Weights of a small transformer language model: attention and MLP in parallel.
Each number is 128 + 32 x the weight over its row's rms, rounded and kept within 0 to 255. Layers, rows and columns count from 0. Numbers have three digits each. The size before them is the row's rms in percent of the matrix's.

# layer 6 attention query, 192x192, rms 0.0845, rows 95-111, columns 0-191
114:153138073046149110116180140195112123139163098177079232152164067123164176164094097098125126094145092162154126146137128165143129132122098126169153100141126081110167161125093108099104129119170082095156161091121120130137139152133183117161170106113110098107114122118147122131152173145151197147119174143106138097141159111085125119110086150103142184119163202190185107132143123137119182095147077093099060082124087168137115179076107104138110131123132097130133147146162115160130139132102128124129087144143134180115130080184085131078111091112131102163073168102059172080158100058108150116
107:151126148131169127135147127107104059147149135102139137099130075082162126138145168132104165057107162134147160138077118141158131119099123184139185120125143148182070132144151148101114130120082167112077163133145100083126135141043128116108169179192161177096077127113125101087146073131165082179072129086105168181159147102068170067184160141117126128140131125176113133144188086095060050142110155122081153089137143138167100155101130140152112176136178131113135104100113121143178130179149072123122125155044148126172092109120156081108160128091075082133097124132155119132173144126158148114
125:129120172119106176120144106130156164097138117110086133110142137086117106149156148120205147179145119129069138099066172117125118136110113126106090134064119136147199186133121137107086155027099180126120067140159152151136151082104160153104169111106129178160126126160087092147122165134131138151103074162152122111166194107208137154116053140090136131179098139124200097134151081142161159129149122128166169112091125150156126095122137087084154120054046134121129101165111067130116124127149071122129139128146161171099201079161102093129079148133150144100119136141070078155150120102100157150
111:161101101184144095193115128101132139120129149115093113097129174131153137167159123086164082159151108139125196113168138183105148170144098113156141134140163098153105089097171108119179087091073073104106163121124086127067154117139149142182180043154085126158121112092162133124092154127128153155170103197123082146126097196146146114108079159101133170157158101149118132147108147104138151147135188122159125148100153118055108171107099146088128169116137145111050146141179135068136173099197110097120118098158153182087107101141111135174110052082103171117130076114119135137123080082161172112
118:119112112172093108151129155192150057071117172138109127090095061131096130139079140176155113059122113096142124163185131082125103151161178165106128103121174101114100160110175102133143105108113163064171146133108145143137128096119139200127171123126107162175141170115062158155153155121087167166137136132053156118117094190099250151164137093142079189099103089109115107128122153201066097132139173150144103135128141106121106119118145143108104134137128141145182170105127174117122147154121107112115102055110139060115133129131080086083110173135121108128104118139183100126163118176131155150
121:115121115148101103112114175125105121200153135185121085137130160041086171089120121098110119125125114146116156128102165102087106099120145115124083119134171167113149158113084119103152069088150122122117131099062127123086103149119118137103053146176132115147159127143107119098145154182106145139142191158095143097149167135072114106142109090188147177113060143111092175141146115191181137084143135105171118103195114118176180096137130108138128165161108129145120070105190092101110112144204163154185161101116125104099102181144169170129105137105159207107128128143117187092104145155047090081
119:122129113151165158129105109027130101158153080127140173089088131120111107160178153149127113115076156097099122088132118141140132138151090113122088087159167142152146111127133071128084110116189122114166098062136101054131207176121130151089150155117116144153135126165104167124094105096120145118165089169148100116102149129154120120111137172132127109141162154105124142074174136142180192208074119128121137050096149102151122137163104089157149136124156103135154135117179137103107163078115162145128133070144151118096075111103116087143069078110134128106114158202172228192121061164131099152
119:157162148134166097146097108128127137095110169117073065144039119153121176107146110144091132160093130067073143116092112103143121153111061217163105133147139139173111123147068157086151067094145144097083128114086141131081089103216200128130087090212130181128124160128129121175118132095101077113146140135110095088112091122123108208130129172136134098103117194128127096155126127153102081113164117150101150153134066075137088175166155124159120125131116172084128133161145165112164133104165172120095125121145128202111132129134166146125149149130116200109125139105078164104085139116143169113
113:145117087099143074108145102159137106191102089166166084100144156161122132179097185138208096086165114112204127122150092126148133136173122215131137136171153191154150157144142143170147130163112154100114089097104142109071112160102089185130145170111115186144124138054113106128141110082109126118109115107151102133089121133171190082101115167145152062182151214120098158170092184145131127113131075126059131178153093124146092079091127110144140086140168095128119141123141090067127156185153111115122081134069135108143087085145097152137145125148140126120105093126123102143112116073133075101
119:135137141086113124114099120148178142115104226069058177081121078119141125161114114135069136093104115154152078166121184135129121199141157083174090103169090157093065160118096107124128114118121137126113174164117090110096115117064112147176151195169091077137092139142131164098176138089163161116137114128195131135086091126104061104078145165117130111189149097142119124145131147124126117161178137123114141078127114129161120152157086104070161129172140199137132172141132131070158135136107125143130117089211135068136121114123089126072161086123141168148142136151152071103119132133190074130
121:109087060089126045111151129097161127124096156206127138186040125178112160156202138117073129101117116088061126095131119125125169116113117095081125127114165128083120091112121067122153128131100132143118119114134132124145163182126151117098113193095111082142058152178172058109155178137151163153194141153109157144133123152078115139119122145152159157141165152135115097151126079141104110129136103116112140130139142109191159100110107142106135153140152096128125124109177130128162092091162226154127060126177135121135105090142093152143136086081142117211112139179179067159116129126124098181
114:131096178119111121154198130140161108138135132113083108103140202164125129123133135111171160083153178108113139154187137086064097174145116117140056133122155152103115095180091110107102148123190149120168167100110099100139137096141101111109123102114079171105136083134163106158119168180102105163099078069135119110183126099135097209138088206097199098111108158117111098103098081151112168093148114138124198116127142109128095167092115104112118166097134057153148132128121119103119139150131114178116160100171196145096093088114197125129098158122164224104094141124147108154090161172107145089
115:116132131181133144184126136090102165148202083137127124096135099127145141122095101144146148104172096093099116119165151110118166170152219109157124134160107131112137104126144097125174108093136118081075146126094140178141089127159119102123128121146133143118189061179148161072088075146104191079107103074064118109129160159153151114139120152084114135157087078210165098147146176190138102147162142115125128113084132129154096042145150172120135099136122121096133146080091129117149137128092104183138144220163120124121048127129103153109136135104100182184099111157118175107068134062163118102
118:115172142120143068170162101111135095066076146114041122067165109122150125141127115152134151100181109133091129079077172086087096132104129082219062138132138139137159079065102118114112144099184123205063139140121111108165150169116117125101071122146101137138136163102120120155158099112103123127100133180076087120157141144138124140153138155146097145180094133153166132118109083163171104106169077082175129130143141152101118138139142174098176106135096181186113116095127109189117137132107167170128150123202138130057084126125088153177065094165133155166104128101142133139200128137130112119
113:128151108120159142144165158108151122151136112141163132081095150130057114110117118166191182116163060167121096109139195167170046104180083159147101221098142133086134160176188083080114188073135152089089107143065119163109148106129094147117115157149141164179154152094156140102068133161097125126129109106135151173140110152127089123050163140133099162141088167139129111107084134093116113131151157113099106072146181115082073065134112148174154122078152152124139120198180088124120099183088117125144149119123151132164121151131112143113114146134169162172116137071125094187118115149147123138
115:163081107169127065107074137107102129071091182166138122105107130084121130095145176089085149147114063128166153093071152099161100083113072176154141107209118128179164188144108141125137154112115145122090173119101133138144100143153081120072136068107153167155160144138119103152100163121101120137128114064117172146187094129095100142137079121110103207117125084140177191156113091131150159070126073175144126160179098117078102111193123103104172174142090138110122121127128083150094077093151137169146174139167175126144114112090138114081135142184148136114143130085098161131141143106145192149
103:146135140111102111139115112150094142166131139145094102146139141132101082151166124144107119104158151148136133143135140213136100108156146094055162139180084130107155122084075105087140124085160167138134167139141162099155170114104169143091151062148093119177097101108098103141145093129151142133108018134137100083103158147157148152072101135142097071129128198103085131090139184121107119149120150121177145164147114178098115114135152215135183152152153145135065138088082077165159073137071125120108125126070102120093191147117103184132144158165126152101122038115121109065137091149195118103
# layer 6 attention key, 192x192, rms 0.0833, rows 95-111, columns 0-191
124:088146129143110089121148079147122134119140147154149148191097140137136138175111158163146148163122116137160129177103079146100124141142152153130128120120165110116078107151100145111132141102095159161151184119131121094113123175090142110100116115120099069115092155144135087143184119128160173127115119145137169101157124149077158188131077114213130216148081129139140106138048058177067175131142139109113116129131192105190138121155130116078088126118082120112072167149079138159150148157124222084070137149135090168167125094151073162060143134172187053084136147126098070152113123105142114132
110:121162144139178076093114076137118138096120142121120176123152110128157154129128171151166122078082131151150122114152117112160103090128147189174149099136136122120103154101126197089164132148134172124114120161164137159127139120061091090086108150094191110118112065096061106161118141090099163159131213114140128173138151147158138125118112110147125171168160093184118146141134075113109059142141164095104124136163135118091168138084153136098069077081161110144176120127068175120169106206186104081142145130120189145199138105157066124132124166051114157094060155104141124170119128070118114139
124:138118164219095060103127084138136147153106102163170147157205137080116112130145170116100120110108126146141141161085116144089149146148152175096121141144135142146145204130109092192049129144067145198094084133160151141140105141083118151106104171080144100126153078188113118085126119072166118164101082111051124106138105143100168100166134116136108115160102104087109110166179116156134181078165076118144106167084137143127120092068146106062173161177080165114157079115118126131121131107153147119171144111128130132122180112145076120106108066139091159104179149188150103105131156161118123101
105:049108166096121118133091132139117135186172151100162116104191095116137149127154054143084159122162135098117093103092120093179109209117068193182137089173224110088144159140146106090146085124087122135130121067139121116147094098088086071161146140120157138163127094173134134143134155137175118166140092158192194129106142121088143137102141134120121142137148092117137101159081148153131123140134114098144096148169089097121130068151129129119165155125114129068148136135191138129123115088163135148141157144153130083120117116077144109119112124075165149132166121054049095182116059185141089091
116:121119080153111127055113076154186126147140116124111117088146148131123070101055110109145152059141110093149096091081156125191078161159127083049138146114137120121121163119170059124167116145095192103092114123165130190113093097122183154116187134140107159167121130120087064125154091118103142128131122163189196151132113116152153134130126136077113155135138145116164105120143099149095098173190189179103167123099159096131102132175048109114134141143088050122144181125170165123109085152138161120141164128173145109206141121117174167131110121126064117138140116120120145163174131090164141132
126:148105127141146187109148169187186109179120131171099151080102139091089090176109175110095109163125141114108127216157171173142090116126129109108093115144110100151200083059137102106154122046150130125115152119081104155115099073134091127163151091149164070124158149129127138164177104160138182108142080162101102112165142123078048186180139161110134121110103112131153176125201120138159130092138155128099133146145115138184135159110144121130129117161116180098100134105170116058144097105101080184123116100112048138101066135109123185149093148144127147068155141108130119110088156171116142136
120:147132155092156116089173149072156139173122127123154135095077130127131178128134177102152167146078178117088098114156138120124137121185103131170164113201157104070132121166123068060114113118121144076104165102130103035118119177128128108169051186073132093118148079158089151100102087120148109096148078100116154163056132178138145089185184129122131195105169151109136077137144134133133137168160187104162150128150107147137135080144139118111140152126143119131121104127105140116156132151139112189149138139126124107101060167123113133147058078092097094146137146183179113107157114131145215087
114:123129129078163136151095155071151123075086177127138088138102205109145133083151168079123153204074134140084156117104183117116136125129063187147069158179159174165142171080101214100118049123135110167135102115101117115116111075203166114104116070089095133093087145150164098147180153149095119131067128159152135100099124142072127206159130155136132092149109101096123138156105137142124148075090125156155133094147091109083152168144124081128141107126132160089129152143109183163126143165144142120126114174184110098153155081127146121160110074127128132081133096099122169144088146144153105084
116:096100120103182051128096144102173150224101127138155143175125121170095147187144128158199074111108113112163130098170104155137137141064114127170121102068138139112129148127100116154160179183131155178077106138087132065075113124130104052147113158085132176158114125130174109095152068177144129119139118147134065160143121126187130130085136139108147107108180130120162169178123128108132167150131154187169136117132178109172157096101143140086093153087177109117130103152085121100156100189126155108130132179136132074088073080109139103182180083108137114095094128152100092160109117118097096115
119:153090117104138094153140120078088111138182177089150170122114096146083092115090074179141153129114119100146073085148138130113164115133161062153114115162146172078137097115092105069087087078093119087155131176122175161179050143149118142133161119135117162122130155132162165130095122122080204128141135117157227098107076085059178164132148095132108149104115158137172153157095151143137158131146187140047135076108180087125147136165161182096131103077139177157124167118141114112109104103167069098119123159096119128126133126149057164170130124138111139134157074137177083127106108148142140136
121:158128109120148008117203113114128194090154130128118137104091158157091111136140116155123154134141111143074137147142147073123147149108137067153123157128105135100122094153076091101150128120129165154078182097158120093148149136177090188182067126139140068089097144131161093116167186124135075169164174141169134162149134115127132123168166148164166166112095084073095128096124151126177133112147141125110175123138121114151099182088138117108195157067181125122112179124187147134073118091165111145098047121108117137104067108092123166120117164121157121178109129096086117195117127070118113110
111:094092143060108125127114119072109152142167127146155137115165223104081165167170135080103138091106132165150146139125143173115082138090135090091109108129135134094131150153153099155154129111128157134152080128086164102134116141081151107133109119135146058056157133130109165112129168084095099144178085167114138117067105116115167114109115155126127157129130152170117084097142180157153176086123109150150137205091143111127160167136119098123143091116085046194089136097173165118108135079144123146179124128124151087111205110103124191133079082132174155076146149101187207110152092085088096164
110:123129111145136198139145144176109122159071090125136142136184120174197147141102141157146078121159160136195130160162187171146089154168089060131158143096167170134146139112098122129154090122149096149109162100156184159140092105146145134079155146164107107152189148151162163115118179134111175122168057085070160110148110118172125105135132144133107113117099115141127042113085127103133076135145113079137112152118149058178091078075173087099164094126077130107096145189119152122104126176148079135076150172107156128063127120110100108143085114107137170107090180105101145111134157072117132066
118:135183076112157092131149155131165167117133090111101089117119199097125093104140081178114104092089153120100156094108137168112107168136114138192142160158126143140142124100094081087135149089145177191116144136111177161160174107077156150140111112112051115107154104114130136088153187138135147083088156134113166093108129111129177111157194169135124150149113123074201141112100154104148121133178112073160042076142134124137090136104182148111168093157087124190144147130064142079104127066120163161119162094186142073112135130141092135127105096135170147071168169104151127087153157144062151107
105:105136088116140171164118055077088092139133085087125171086146168084068129136096137126159106168106126135123186067099146164149089098145156122109082109127126100136149184148139125152085129063024120144082129111099148165090130165146109112104134109121175149109151078144170142053171092140135146146118101058153108121172149147169119116144140131082138095136117163131124137112115125091132081106206175104151144124137133142138176111178155121165128107140153135132092158156164126123108218138145140128160128076189151028107124172091139145117106113138170144129050140193126111146127094138155080117
114:140135101144089130151129171107150183170097184128123088102133143099125081098109208161090133148143143125166167148128173114126162065101157105160113109108113120095108170114117095108151063065070132102155114069161099164089151080118128188113156136146154171104086143069115103125166107149108149139068110162146128137180111119061117156114153132140127129089118080124145115148155078208162169086066119121183147132109112157171110077159177133156127163147133099155155053174120111046192205059103152114135155084160091164136146127131109128097133130156150125140135142125075165145127110130125142096
117:182156150096161061124152038127139140141060157157158109134149157155104087147086096182131144184151129130151171132144145175125100117135127159093217177173140160130137150122118114156123140145153096129168122089172114171148128130056105118111084087067109136168102065162101129122089143164122135085154096143138099101085147141118127135077176126156130043129177150138112144066083145065124189115147105136209093102110101096130184144140114135182127097121095134139158129114126142169127090164126109115100138113125183114170074169090114124124147111136096129120105116150100103092087066137182075175